From a checkpoint of a small transformer trained on Wikipedia.
Training: a variant of Muon for these matrices, 125M tokens, 3812 steps.
Each number is 128 + 24 x the weight over its row's rms, rounded and kept within 0 to 255. Layers, rows and columns count from 0. Numbers have three digits each. The size before them is the row's rms in percent of the matrix's.

# gate: layer 4 MLP gate, 256x128, rms 0.127, rows 92-158, columns 64-127
# up: layer 4 MLP up, 256x128, rms 0.128, rows 92-158, columns 64-127
# down: layer 4 MLP down (transposed), 256x128, rms 0.0799, rows 92-157, columns 64-127
gate92 090:130116148127123166142085134134070165108124129118123107122139143132096139136119089144136126163106120108096136126150135140133128161104158105119089106138109151135126119074167109183135163182136126
up92 102:145114147127148096123136119107162121145125096182152118131178120137127119113157156151138112098140173138155128099116091167141159126111097108135146108153131144146152163162099123091110137113126156
down92 094:142106140101108156163139118134119122141150098115111140104158199141101136091114161098127094093111113132151156134129154103147105087140089110136140162154133137127137155219161107142142177120112107
gate93 084:126153117093139158108130121143101116137132137097131165124127106148164102122169112113183140133163123129143159133150110079152143158145173152098169146122129175119135137128123093149119100149168121
up93 093:086136176170132151116151147139142178102117144134145093094133135097181147184143149128161166138149106164103099099129174112158112153159101107141144125124127148100153136144120175137114111115131098
down93 085:130103128150158100162132137128137149132148137142125138120111130206084146138154137116137126108072129158130148136082142110076089128150123059133137169116146145151134113179119140136120187098119112
gate94 098:134138158110136164132131139128075105133120108120159108146102134131086130113129118134214143097141155152151152141104130061126187094176122145132136148141144159121166112123096126134109101134103127
up94 095:108141138111137130123100098097141119151128153115140151135167113180110143094148097135144147120139121115109087163137102146100176135123120094106099140167141140107112130105144144137137081131124137
down94 094:091118169118119113122104129107103097101090110117153146133148108113138096134146109126164108121117095157133117093157151120102129110165136146127104123168173091117161098060111084132159140156122109
gate95 106:120158163159075150154183108118104174128133116118152099117153105165134138166133169107116132125126133132117090145143128163157136111136126114122142103092097114103099170157138128125111155166127105
up95 112:109143123139074181110139095130126131103118154147105136115127135157159107144138158096134144088140141180167109091150125127137149146115123104168121146135131183129129150069124110107119164115099124
down95 106:142155134131116143126110091154099103165118127102147155105120116091062159090147161132166099110164147122060137111110139133146100132099082135144094151115080123146138135164127170141134113100135133
gate96 091:127108171100157152123100135147110137125117146079086131125172114135096135099101162123124148155107106118137119141119095103107109126143104105113139141112128124102105113144095172157153131126125116
up96 100:128131106153149155136114178117149123104103144146063106095108150124160107133149112142140175096160122129131145124086127105145129128104124105140133122124141141153128124122149160158117110122128138
down96 096:121106104149138127134099144134126135140090114145046140146146153097147108144152170118124092136104155084096164122144075110101122108142130150125139141174134132117159155152120108116119126156156117
gate97 092:120120123115182109137139124163124164097108125111112128115130120133138093106173167114179132152151103147112120087138112096133156103145096135180121130128097173131139110130106169134171173127142108
up97 109:121168104197109119123135105132131125169101112097108136172134110151101120112129096098126100164142143140132138132130135130159135112098149160117132145107109161171147172074111109146088107083120113
down97 109:121168108080177119106103100118128101160102170097122147122103106115124156145076123149145122150141185126113166156095080138127121137112118110170158129117122152122099159098139147142154148101131122
gate98 110:084132134150123181120171131111080117108088111109143171135151063133118125135108145084143143136131102114108141158144131142141106089102104129138131131145107121133166136129133094148141194149156126
up98 104:133129141103152092137143147114147179134177152148133119077105133174136105160124114141117114076132138090143101119102135093151132169123130096110149159126123090141166118127079158105099124160154136
down98 104:109144122137139185109162083163099121141081118159112101109146152113193109161125144115134113170124164150149127101112160145106157126151146162149184157108110119116122115107177126119135129082132098
gate99 092:153134115147099181160088134135132141104131096097153135108149124120174121115127075139117089169156113163106142138109131129180145157181134139131143132104161149135117115123167110165157125165126133
up99 089:146099128165151138122148095139148100132143151107109140155124128123108107148070111114122170162166138161135100120106131069127122150152152161111108136150092106119138101174103123137135161157080129
down99 089:115148118177118167120120128150121108148116120123132123116136144170092101102162097118158109109123132129118148106137093111156126106089105124108119138117129162120129124165135136146153108193093136
gate100 099:126110107145122141125089100129159073179122089112101119109113085126075148150126087078156095131144131145119130132119179129145158144149123140131161131123131170147086108090175155132111136101150112
up100 100:074084108124093133087133100110173097167124122081124131137152137150084147098104167137130093126135159138145164120143115129123136129122100153087161100156110132123116103111153159129156143141140125
down100 098:104097134144140112170151105134130139128135141100148151143133150174117111124100105140146130142173155119141117115123132092134169154174123128114157164125125113093127113136148172176156104128112154
gate101 099:126104140130133115154131135120121124126100112120136127126167144114144130121106151163138111156141181163133099101086132107158084095157123172154139161135146141120141123170091144114187124104175133
up101 103:155133162138103126141126131151102136150127132148145151158124093158148126115116112130112115127091151093114151107083119114134124145097185102084122138113097140112095086092118178170127105148115128
down101 101:113107143074106120127119135143117120157138135149142132115158117157118168117127140164124106085131113184147129088125099114147143187154056133147142156140122115118120145152121153115171114114138135
gate102 107:097127151132142144121114107162113166182137114119140115103121112140133119132148131085122170123100101168139121115139118138132108132122111145136169126115101085164123156126132118121139156110131101
up102 108:143110137103148119112105136127141175144156159129127122139134155093083125136163152128131133128119129127101088127180095119170115130100092179152148151137130135165088135101138181124162107122137125
down102 106:113100114166137108093163146120125139152131109111120134104165130150161119112120122097107153123113112110160187155151110090113165141133118119128107121123096142104104126083173135133119156133105083
gate103 105:089108106124145161130120125113117149113156133103131124158115137108097104099139080112126119168126161076127094106082126151138166123130109130119109166109143162169143099114125102172088154135113150
up103 095:088133115121140156110099128143158149120127172160170108108109130083069094143076125161142111119121133119153141107062116175118157142109136097120151128129180119117120144125120129150128136115108120
down103 098:092096083107095151116113110158104146158133151190123124082120130089127115138114164123071113124145179113079110137088143125122135103122094080118136126158100104133165152145096129110098135117164133
gate104 109:128097142121154152111096106128146107153094130131102121139107115135137074111113155138131112133182160126093153134098122110181154150102092160127179138133129108127098114144098112117130155135139116
up104 094:092102150135116101100130131118136162137159113131122127139127109195104139143089099080119131116081121150130093128140104119119143103147144148075092138153146111116145098185135105131122143127098149
down104 098:157132148102117105147104104151104172108137166166113125122122126161155138132079122075142129155102121139155066156095132122138101105136163120128101153146142188126144144123162147121110141152174134
gate105 105:130122086128150108111118089093110121131138144156085122156146147110152133124098119125133136131170114120136157124144142133107107136139134167142084072130111119107144144155155097137147133111122123
up105 094:104117137123077095105144126113080145088159127146137164143164108115143123125175148122110132142114149106185106112155098155130139101122146129142107106115114120136135181131118139098086105122150162
down105 100:093113115141148199111132129121149085103116139108113115114114165143118123119113145102098108109109127144087184171158122104133163099153140102149127123123077077146142091109148109112163167152107134
gate106 086:099118126102145145164120130129149134135135143100153153161161130095091133140129128121149153106153131180143100098179105154131135160178133099094134122140098088141126156142124128143150152134132133
up106 094:126141128115130157115143152135094119131151164135112146142170119125151153150096155100120132101135159106104113123151169128147143146117166142134146132125078171155086098092135152123097118136101136
down106 085:137146149137098132153140091114128194094106107144114105119107135154104146149160137119114138137126130130130119129091130115093138126156109113148160177135147099084171135149141119110142159110165126
gate107 114:118127161128116099127127133098161099164101153093132126101094148133119147105107148093127113167143130112136108152144116120101132175153104083148130139125136148151103132104156137086157128095073087
up107 104:130148088084114140121133135181129147143145119138128119151158107098128160128171077140086144145121129129137143121131128108191158145115119126184156134132121154122110123118128134146146132121114099
down107 103:112137124108113127106126118126126080118082155139188090114159134083152130152144149138089180144106140151148143125164152121124148150115129098156142118126134086115122189109114116091111148104164084
gate108 100:103135081126124102151091128131147126146155111107106120143174115128134145160108141124101114115080151123112099132132102106155116127123133079109142060124127108184112157149155081104131148151136124
up108 108:179132170104095142104143176105159107094132123123118113128133135133141124062142122139135125120183113146137099113137163114106112090114092170153119132123141177115178121065136118140167103117136132
down108 105:126131120134160128104123106119132150111098141132128149129084135133145135149172153132166142178131130124133159098130135152115095092161128192127120188149124113116114106173086176111150151104101160
gate109 100:125124153133127109145144134110110149126131123128096147123144116127084098138148105125146139179108166166137124105126135150163131151197116079110109159130083124121133129127089117121113113134104121
up109 100:110115123119126122091142142137172103134124150172099132136121122118086065127100126164120123144136113113135140119122116143135155122104127174141124109152140158124149150087112156134146185153131096
down109 099:137090110085130151153123107105097153091152133100142134129157141122171139110141133181120102164112137172108141150129141095087138120144133098148121107107104104120138166073170162107135132126102112
gate110 111:160109116141125115143145112142129150151109101116088114114093116155121115143110099093112144129126100119107148101126124083132115135116095109108115145164154133131113148123122122165150116205132077
up110 109:100136116120138141136126126135164117123132136112097123166105130160120135163177132116129105130129162143131184184103146139112135124121121151097113101145162083132131153179134112092117101067130155
down110 110:130153144122134134129170163134115104132174135139137099106119154127082116128123124097128152106121089148104123109152114142142125071151122122150116154100107164119169146130077131141094141130135099
gate111 097:173103106134108141175119167110126085110093129089126131084131103103116147135117127116130162118159125120114138156102094053180169152146107155102140119134091144125119152135133158118100130132130141
up111 098:089118100133127111118148132176133127098099127080155151096119129102151143118124121130157151130158141181150102118115092108132120140105079136104128097105119174132129103170148092149111131130210110
down111 100:105144120130133144160135150104105099155152123127126120149112127123143137101133103138147163108158061121094149144131176094124117141077107105126121118144099100130103100089108124098129107114094143
gate112 085:106135119118111126120144107146149127090109137132124127098170144148092132122111122134133129177096142095093124144175154158078119138141119117123088125099135151127117111106164097110145132106138096
up112 096:131146129095126161143160136128127148083157177137158116143119160092125101136103121115146126116158140089053138134128154133101128104095129159113084155172148160135093106127142105142121119120083125
down112 094:115083075151121101104072097117149113130133085111160154118153048162099148100153101111160106157153152143134122136150149126126109136115110127138109134141134110135167138127134131121127093152092151
gate113 092:091127141063107148162131128150117140131141105152120116118147126107120124130117155112131150146114183135158098096112085139115154152134129165123144159114131116158143101135107142095104092135150122
up113 100:129108139187120136151122135180103155106158166082135155115079132148144119136122131128134117101152172083146153113110141134156098136126142146184093148137076122077120119091080113137136131140144156
down113 093:125080134110137100094129125092136159147091098176106146144139134117139116150126133135085139137108104121117120124123112160112086100096103093094136092130148104181140180160150131089140155116120078
gate114 108:154108159102146117160136120126165107111116097140094140089154115074137110108119138120129159139160069117092089130165130091152107113140132158153133125096096157144157160157095142152128123152121181
up114 106:159136192115095097094145081120121176154139126171114126107125135162131075138164144125118192109188096098118099145128107136104112146137137135090149100121130103123128195132124127120139123115151140
down114 109:088116084129114101091112091110121103140102182128142094123074118138104156162148137139135089110119142149141128154155125160126131122139120130152130137125131126097117167112086090121100104144152187
gate115 103:096136141114097149138118102125096163114153168130114125132162115138127103127096131135163103128135125133140121134168117127080123158153075159144150105107101151138168138181105081132129158165113107
up115 104:140140117105142138140131086146081168100180150125116165127140136166131160136156109123131170125157138140166102124136129111120139115165145134147119069133134095089136142169141090155097107097130149
down115 102:141086170151082089082130133131122119141084139132126135121155166108164147109121144138147137138088145131148176100138130128134179104125149118118100159109110125137115106130139126114156120129081112
gate116 100:081122100157113105148192115113116158146144160151160129120120140094152127075130109154118161111152115065094099176156112133131143115104103147147126151115107168149126133164125076175099130169158166
up116 098:127109130122132141157049141123158099128137125136102143123116168079158116139159165110133075092118154173155146115151148139178116098131196121103117132120129156121117148070164170105146113124121106
down116 094:168128135130125137173118102145161155115103094138091110096111140130176161141133195101116099092106132136160120113132128126156148069143157111128140146107078099106123083177102160146161173111107117
gate117 103:118104116166116096155108119160114101160124180114149121121120100086130159153109134104168111114145139143123161132130127200182154140148128145136134115148157115129149124195134098116144090139128135
up117 093:118140083135142132122158151112145123123085133090118072149080175166112130188086139103147139133114129121123117095132112120125123130145103124115101119115144160137084141135098127100129160135147134
down117 095:135131196146138124139113141154129124138127131108107153148144095149101136142109123208118132132148178118144178114147182105128134112131124119140146158083111103129150128167105121122106084144091118
gate118 111:138131167125139118132139080118169103118137141125130151158113092106105147136132115148142140136135160144111103161130116121171131149100126149127095129131127142152139181153176155121120128117157101
up118 105:126134140104126156123131131151143118098139129147100125115117085083112157138071056055153121148122114148085124132122139117113133106109146128130136132118137130147127104138151105131138097111123106
down118 103:127147108161105142170118129172107147181101127128177104112148157108054133118152129135112136123152152166109089127113126078173144137137139102136117137165135142119101120150135139101129168145115134
gate119 111:132143113167085168160129141141154093142130104133148111101106096174111118141104093070133114097162160114089138162088117139130123084133119137137125129129112141114126105111115114128126124120119119
up119 101:147139073107100154116109162121111133117109136139116115124128110147110120134158165146140147107108153132138141178114143160111136085159100145117141157086114156119131098115140124130151086124158080
down119 107:148155150119133109093160107101091125127137132109174100111123094120133120104150126147116117069146157142167124129188087110115154100102155122089146127143096127135150129152152158124117122102134088
gate120 097:122118097148140165149144124092139088150127120156137146153155110128121130147117166113141113111147091154129142128117077096149104134141121117124145136141122144134124155149129107151156122112080115
up120 096:128159114093175175093151107119115127129110134152097143126130109133140119151133171135170124105176085115117098134122088087081116134143148121146106103119172122126111159132137146144135132101124137
down120 097:148151147097154141138108121094124143126171145146177146167155116115104134089104151124116099090144084110145110130122131135175136159111136103121144140110114105142106140131100113124135079116094134
gate121 097:092153116092119107094140155127117136151139137115131094159110124109123113132128125162153071105207147127116130072117131109120097147125146127160110145068120126148099117136109178127166117125092128
up121 100:133151167170157130167137103125118117062125109138106131098142112139151186149138154099157128133116152143102113138136110149126107130140114127146143113145107116114114116127143102119070148153147065
down121 098:126156138176120128160137130130136114112104118102148112136136161148179122142104186117128115143087144140166073173149136112108175098142095135145129159179107156101177139157123106107121150129125130
gate122 088:131110158122141156101137135090101139140102133119137152105116095141114147077132178121157124161138092105076162188149135130100086130116125151132128137141161114131153134150160115098139139138138084
up122 099:123081137125114108119097093128158117144115166095132095136099134138123119132151119163112112121128079173126100116126167092127124146106175139098121132100133144105129105172154115137095100103084119
down122 100:203126137125157149116167160117147119125152129133121148086140130102124160156166160137153083110137106146158144122124096131100129108112125125151134090125148133115162138195133124112095163079128115
gate123 109:154120170094153088171127129115173153134124111085148144124142082129142142148164136143093140116079136148134112168133123103114128132139149149143122156153097166190118124187139148130146167163140113
up123 114:105120210097143089110091113143126116118098147133110127118092112103168141095105119105131120090083087114125104098144099127151157126099153156144164130114118142154148108133128122136111171114171159
down123 112:109135114117123133148114132096108133120140150109128107147102104136161108121126112108113085156119130086119116143115129128149093132192095135119118145122110108140131183144155092121078088134124110
gate124 091:147140119138129145100104114153134141099141114112134109102116108155127109097094119167165163153167137126136151106092146102127115084104130119122094113119124112131085108078095139149095096119140117
up124 102:157135114130142133131147127146104128128105143157106110108109118152113157166170160126109142123106164164151097078118153119088137123108113123127177092169139132153156153169194098122158066141161102
down124 091:145091149107134098130125160136109133109145111125126121136091147146115152155116145104080136125102108123118097117116127135136115114148127100173178170139132136102148127186158150108133171127105131
gate125 108:117134189119110123099151129146140122094160178135122153158143137144108129110144148119137158126165076104130104163134139119122129122138171160134100098112124140115120134108132136115090132146092122
up125 099:131140099127149124126124101117089152140164184169140092111129125101131091103102128116145132110131106127114154095092134139101097117109067134112118123117141132106149104103077103172153123123126127
down125 106:156153075113123143095111137135110102089100122125137102147123099096122162141133144151127097146100132111160176136128102149162100133124117103092148179107156144150090117058150101144139130091163140
gate126 104:153129107127148143119090136138125155128114157104134090125111133139144119109101125183116087110123120128154103164098101126149169134116156126120122133079126154138122102136084157157139151119143126
up126 095:144133129100127142148146121098167090132109120133130144139184146092129079144103149149153144135170148124122135126120159128137102106171113092105128146127093147158129136105152154112158124141161082
down126 104:125165053131114107137170118150171166133179094113145145114135088116148143177131112120133124078120154092138142130167125109126083115104120157143101136160101135120076130129109127150110124118110105
gate127 110:119113182094128129137152103140068161092123122133133130141094111134101136113140122114139157079112156113130110132147154096172126095141153103178135154152094159090120156132099102100129118152124144
up127 094:084101099145119107074110140128135127134189146104150180134153108139166134164113150148173124103143173125154163140156131148095126129123145112160163137180136149147147108149105122123129107102155151
down127 104:150126196103095151141144118134143126090096116164129160127163154157160147092142134125124139123137139156097145104094158105152156111163114128129136147128109144143154147155134118167163125134116133
gate128 096:113074123090165106139113143130154098128090168116088138077115120091138118128127109134138129105110113129108118117096107094127132134141068095104090126112112066142153107144087133122093124140170130
up128 103:167108131105092117135120172137120117078100143090145087097109158109124160130149164113128156155127117127128105081132122093126118139129135147090130123126101155132081195098134113097161108122125136
down128 102:103108104168150096117143117160140126140092158123103140085141109101131119131102149115084050163119113116102131123108135101124101158124123166122140086143101145205157116100118144108134149096108119
gate129 094:154134108143119085114128116088107162149139133130184120124138112153162198142147059072154126180108153083064140150123113120136094144113130137143102096149090115146107132105109116141114125112093097
up129 094:162083117106114124164140132110137132175083104128106120161132116089144141149152113115150144143130141122107161142125120123173128137120182135117087152151132109110113114142116096153140146141137157
down129 097:128105119116115122158129115132112092131080102150118105176135083132102088119105132135091066140133091128084127072102138111114147165115161111111138119137150149116140090084134140111105125118166149
gate130 091:141146145114105138092116117124096096109169163181097110122127131127108084115162156118110156173111118139130139100121131155103099115182131149100120124097140094097093125137123141139142148147120130
up130 094:082133132103121153115127156143163122145135141135088112098113130105102131136159132113130167118190133188164148169140162145108129123100136146149111127131146114132109122184097110159115127171164156
down130 099:136125148140136132132140143126095105093081099074139097142096118137114129142109159171139119128098147113134119161112115134153145124122095117128119103142122155089140102112209163124128112076126109
gate131 107:124101093118145124158112134100149140154130123098101137134098145123132140116155160097117066091116154128137145140139119092122105127111092169112153122168130155118161124121074139132154154154094078
up131 104:101096128088157126119092162133109153129149152125144138104123102108147115167122110148153119113148141151145133096104132152130120171113135113144100135110161079110095136125125109107132131116097143
down131 105:110125173118103114103152111094113149180071147095140137130107142117109085144161134143132132136152162144097165106110128164135108139109137130131127134145157160105104155125112124105106123121109126
gate132 096:134122158127122122093141077139138138139112106153147080119149109106113068095133123157106110117181132141110124110120107135144108132160148156133118138115093124136103171148123102110144121112153117
up132 108:195114105155154120107134185156103123127144135122161103120149121126120127095123089162124133125094111116152157124132149178133121134143118101133107104136148132141119137105148125186138135136130098
down132 104:146126165161096120148126145106158145122136127142147138185116104140129091124132157128149126134118149136148087126161120171116102145078113172128116126173125112121143115154141157147114101104072167
gate133 080:131124112149126106138121104148135120136169108104151127135077176103169119133117144159100134113154135164135114122121151115112141072176125090119093125178146122151143150131134140086108084141112107
up133 085:137132132116139142114111112115122112107094132146118149074123093097117145072115096145100151098106141092094099131131120139140118144117121175155109141080176114081118098114122166128162108140130122
down133 081:147151103127111108138140135135145156129184099092152141155130177124134136146133135145100139145137146130135126136091122179103106093155161117121134112132135156180167136186122155143136157139103095
gate134 099:139131167151100141149110124136135175105149110129167121149113161143114115139145118140146122129157155134103122112137149122123130134126125081144137107091097129144121145172135113118118100120128150
up134 099:122142142147155166160151118109131094104128133131102103159108110079115093104143116114096168144135109110154135120113147083137138141145113143178124168093085094131102100144106124116136111087125115
down134 098:168144166130137118094134128178169089146092145163160083137114117127148124120129116149118117152115094154164141115170117092112112151131121109158134142113132121107125140102121182110149105116115130
gate135 094:142089121068150142120104105142158102157124141086126173141140113128098104111143108111084124086124103134141151161148135115125185127146117116120133123154119165156145134076124142157107124097073125
up135 097:103129114105122121166125120135086151102160110104109106135116132130092112111099159108098124128113115097137128144170121091128092137094157134142102107097154092101144097123113097123148160098146146
down135 101:155130165159094122152121139136140117114110155175115142157090164138149157127129133176108119155130137116134090088090121149109075132162121160109138124113125127160093135146133139108150153123158132
gate136 109:083174113129124127160106136153127110170112114097162124098097137128159087118133115146133140110123158146099133123086110141133129106109126122182125117144148128144143144135141145133144170123140107
up136 102:150098109143107149174134126118106133087181133146145183139141133123110180134138178119117108131106145116130124120128111126130127104127150124123164089136099124112129091087171152118107124119096141
down136 105:113130129148124166086137128109136166105157154139144103106110112114123093123168100094137146120129122114154179099180121093105136120155135145140160139153155093089149117096150141111115189161101160
gate137 097:151174164137132122109131136117096130122135172085062136141104152128083117173109093166131133133105147112163154157122160115153145171101098099116118152078157119084141124108159081126100120123155141
up137 096:111168090091113157160118148113153160144173138153151153120114147122113112142121125114107122111156168138161158075147145147178135121122101158174150133087133100102145097108126161164145115109101115
down137 097:125120147152151172140082115168150086118110138117080089149126122121159105151177155085122147126175185099172114158145090133102129124129096148114128093152137147149106112113144119130144153134147124
gate138 102:126165119131142133112124145121158150145115142135136129157121146114106146152166108117146132147125154131130118117140098134163106128145130141106148136146100164145101121147073088176096106105125099
up138 099:180157128129075140166140156146083114178166164121118088147178164115132116154110137116141124151115148139102132108141117102134174172106140121124151127111121107102116133165132134148103102114114142
down138 098:137178144148104123135127112120106138132080138115118169126132141125155150113158113158136097164101148108168139120130145168092098161140127119154115174140098132148136145163098101153132138140167115
gate139 111:108138165113100158130144123149138125141156133151177168145083121133095150123135186093101114115111118121137111164153110086130141102135118169111147105115164181153124155107132164104116120133129194
up139 098:159107103113142099126141138154104123190126113132127089159085105124153090132138140116071150159140119166149161156158135116130126132122099160102134128127122134102103100132099123145105131210103086
down139 097:177145147105123117153150135126113124126161101112127116133107116121185147112108123115134125138103115113136112153156128100102139090127131106128169132116136137147123118063126096113091148138114171
gate140 101:115072128136116114106117104089173150141156132136110151128127121138093134112119103142113154165103104117133163135133105093109140117131125080106129119101129130109126107128096128151159132157124099
up140 097:185123169105168112158156163127158143123184131119134121152119093113162146170145140118152154134138154153165134130151097119190112119102096108149160128166111125124152121144103154122160137136094136
down140 097:114145156109137096134126167105103109134174142087117123123085097142152141153131125126149141151150119158111156107148107132146174091130143132069156136177136091126151123048097147098105125108146135
gate141 085:111104114146110115137108118172144183153120098141146101172096133169113165145127139126123140122139118117175148087155151129144111081135132117152106133147076115119135135173129133089131142106147135
up141 094:119112157168152131140085108151118111113104083138105137142124134143119169111138135096135122129126093148129152134170155117108116110158164164117137099076110112111143116133118138124087170097119125
down141 100:124136125143138129142122105158137145111112096126121123112110094156106132152122120161123083146137114116102091132158118127126157155108151090107137160121121134145142106089130129131219093130094104
gate142 083:102113145129161128121148111118149089177104123178144175154123085101143126128125104135167145136119105108148128116128131144108143153146157131142098098133145191117150132186124093128125121140138152
up142 098:106112132131133137152138145141136149140119140118108099103112114117097113126152114126133151155126170156150162152121179105188136179128133114131099143153150140127153135088122124155107126108180139
down142 089:161106124141127165121161120153161137137148107116134140104117168140112141137133153133143117102127121144128134155104135112168101123152094122171138136143129100106099108176098158145142166084133102
gate143 090:178097180089147139123108110107109115114126113117106141111123168147146168152099159109141139116118148126157134160169159075100179115106110099115151105133100163086124142119127126153133147095133128
up143 094:122162067203159120102099118142135157167172098120113128116123115137107116168120124128159133139132130128143111113114166123107140077150143144116147116087131125162131134134092118140139119095140159
down143 094:158148176142113096138131117140147139109133119123104128094126133116135150099101173103109137140114141166092123177109108152148126109160171141125137135145139082115142118124143090155122157116135104
gate144 121:099101141146116087126125108131138119168114140140118156151114164128101111108146126092123072114073114156085105116135138149140136154099105136143083121160120140153164140137124107141097140106075092
up144 110:119168136156107136128134120170161139111115154153142087141124131105120159109150099114122130097095168144160081112130133133165139148132133120136102105136135126142139134158137169140120070109137135
down144 101:138111105133095129115135134175167136127095135157142148134130160125174115108150141147072113110119132088112172083111143109141087118105127135107119108136170097113133139126086087130158133172100127
gate145 100:136096150152115144136120169161163174128133075147129122154118106120115105118139136112111142155148128124150105145131160158143122143110075129121145131149125127159102078147105109152118133127112162
up145 109:140131141084150092121161179162130138128134097109086125142115130110122127074128146144156139139124130079150121127157139081121080151123143121119158128129148116097165118114084123145122128152116114
down145 114:071119128108126125119133104134134153123090116138149091142128130130115120185148098117139117098141116151114136127109130127137146093144167090082110165152151124133130086125092124130083143078155131
gate146 110:128086105137130156135080088106140113115143144129133104142089114118110083089141124124113142125157160132124136146120088096146123130122102070083124114128154133157152152150117153114144182107098163
up146 098:151075165141171140136162150096169103143084144157132172132130120063174098131132110122163150140110099091138115119124133127133165146138112143145096152103085143129102157129132138147119094130110125
down146 106:130153119153158092112105119154130116098098176153124101109115116117137125130151094137136175105174103121115139118143089086134127165082092135108147144148174127136123145143120136099143139068120155
gate147 084:131114158109153160154150131110130133162188161095140075121136117105170135119154111190140166150094155134118114112134078147139129129096130148096198112149119137159137129115132117126134121117120144
up147 086:136140105127080126088130108134115139104136141133145152160161139125153115112107113110157141097112100146141136110125154150176131108132134076127092087137136139112075112104118160125123111166075119
down147 087:147116142149135138133142142125195105110132062141125144148090168125147164155132156159078097164125095120165125126114127119125155134138138125140172085098140109155163098127153108131152132131133115
gate148 100:122134136114124125165119160115128077179082133094129152098144128127101137158090114162158122144147156179126152159124164123139169120097080128161129090160141143149138103137121117131121147143152073
up148 096:113160126097102164127087158132144096127101091128127153142115154132142091139115155145143113147139149164122165148137171104105125114080090113112105119128137147082125131114129123109114132166144100
down148 098:127148118100156129131132080164137095136129097125121158113132149125089121115140146126132096135137145126083131181160113091138134121058105181125187132111097119144161177108140160139134113118124154
gate149 099:149105092137109087115151107098131113081142122146147101109102113131101144086154092177168141149145090111117096114124102132127117163121149123130136138108117182195127152108140114097153138139176132
up149 094:120086133140130120112114086120134143112137134140083140128132134106135161111129096141117110128106120110170094107186113106130129137132113143178161155106163171155139143098097138138136157131127138
down149 093:159131122144103137124143140106096083141095091135142133132121142134155132090134094147139138116139142146162097121148145072133150167137151095151132150106133160122137135164156119093091063164150131
gate150 093:141178125125202073137145083124160145158119154092137137156075117103073088141124139141157150132121111136138083123132092096086157074132101141132122132145115143120135134121115110143114111120099140
up150 094:163173133133152126136139120132138136148126110112178136144117102085105140172128146131168135086125152113140106146129123122112139119106121096127174176127138116194083166119184107160100116135142165
down150 091:156155167120156109121129131154144125145123156102126162145130101121100137085137120126134181118086124162138082103149120144129131090114113133109112117112141130144102147113146096167109108118127134
gate151 111:137127141118150147128121126123124128186123111103127144146172081149079137127079101173161125156136168096046104151086100107100164164101142129137123119158117142124125115092123154133137133150098088
up151 107:145125079154140144146116141128116144152113166142155119156076123145122144164113109148151141122134122104116105136155131100152138208104132101132147136108119146112098106135135147156094087124132119
down151 106:165138069107173140129137128128133124166124183136113106131119132114121133095133124172148084119085120111117133136158111146113130175122138091144127118110092111130130151083175134130133124187136126
gate152 115:154171119112095124168152104152130119144103127099117177081144148122157141100160132115185142115131111099090093143147144167138134140141121106116084102098090107126130166177086103113105119143088138
up152 109:150131162128124173134091113136128169125158122115151075136163125116134095168068123103131117100112108177197125091106106100124147150116170160138138076108132114095119118121168153141110121116153145
down152 101:124110150144131099136127127151159164142117125158125092171110132140159148140111141135104151135129113094153161115164126120127134084129144145103118126176144148093135119123135087112117174152151117
gate153 098:147154127191111132143112153161149131124120125097093113165118144100112128137086110132167139107174152136124137156053144136137114122160172130152137151136136128129146084150097133109156129150120111
up153 101:132138140137066156153125148146135192160137181140151142143177112130126160152115103147178144189111137146146170114154113134192127127144125137133112124140127150120157158137139142141096103096122117
down153 103:093162124133097078127166105140164107145153144103127094147082132128122059127142130134115114161149145107082127158107170101104114090133155096137157117115106108088102165107106089117142119129141126
gate154 097:106134157071113124118100137154121146133175139140153143120096114128109112113065132106136110140146154164126122127127142131125099138136134131166183149143106087146150113109102144146148143140094090
up154 098:125122118144120119171133141100121131155117161134144114123125140140121175071123115114125099123149090147128129133161122124129139106117092131147135113159114133125122138182073168160141084107113145
down154 102:156138121146112109144150159146118188140154119102167113118115126082105104152130133162122148127127122106152125086130118127105107137131105090110101137104150111146095117107117159118122115162131100
gate155 091:138155130127182108209133101099078142125091158129117124110143092177154122117108127152128103116146128138158153132174137163142135122102115111126116133104139165154153131073114126149102127120111162
up155 095:098091145123109156129141149103184094119097097157153146113136123124088115144121108124102106135123165159101153121168155146111134129169102134138154084134142084124127091178136150134107143148115147
down155 086:167167111126077092136140153139158116145143117123162140153109162132109183165152130118132114152139110129146118116106160121126066115096130111145169111150147123122160135088090111103136140135155098
gate156 106:103090127108120106087121145153156134112129139086140165110083137082136166152108141138127104123111108110147128103105148155167127097119152129126160125138067176127140086171109101163119157128124110
up156 092:163087126078089080147153170145141111150156145171094108094108132118103124160142105107087145108128109111111115131109140130143139097113104148105118106136121147109135116152150126150148099118130174
down156 098:069078126148132097143113140107124120131106145100105126116126112110128174089128124156123135111113144125128126116129125125171115162141134107126100114107119130120133068132124161110159104118124177
gate157 085:122150139142134138161160137123170111146127114111115153180105118126119114154129121124140149150074132132121122130099127142148167137088144115093112098073171114140118118133099128132149151126123111
up157 097:085064110121172129143126131115133161174144172122098099167121139115146134126117146128130126112134076133155122109157128131133112161142135171145157124128150136132154139115112096095134130134085139
down157 105:101097093086143119124110169105132115099124126129127137081105131136119136157173124164125187138125108104144155111096142155087108135167166103106133155137125119134164094078171147088136146139104170
gate158 116:086156163103105085080082155113124131122099110138117115100125108141128135107091133109117167157130101123087134100153133139169174133154167141140151112135141176108161177133106147138083141122131073
up158 113:133103142188153179144096117079142080113138114143147148123141117094101135153087139155137133136142133127125147132118115128113192103105117102085144129155119112144072114123123148127132125121109129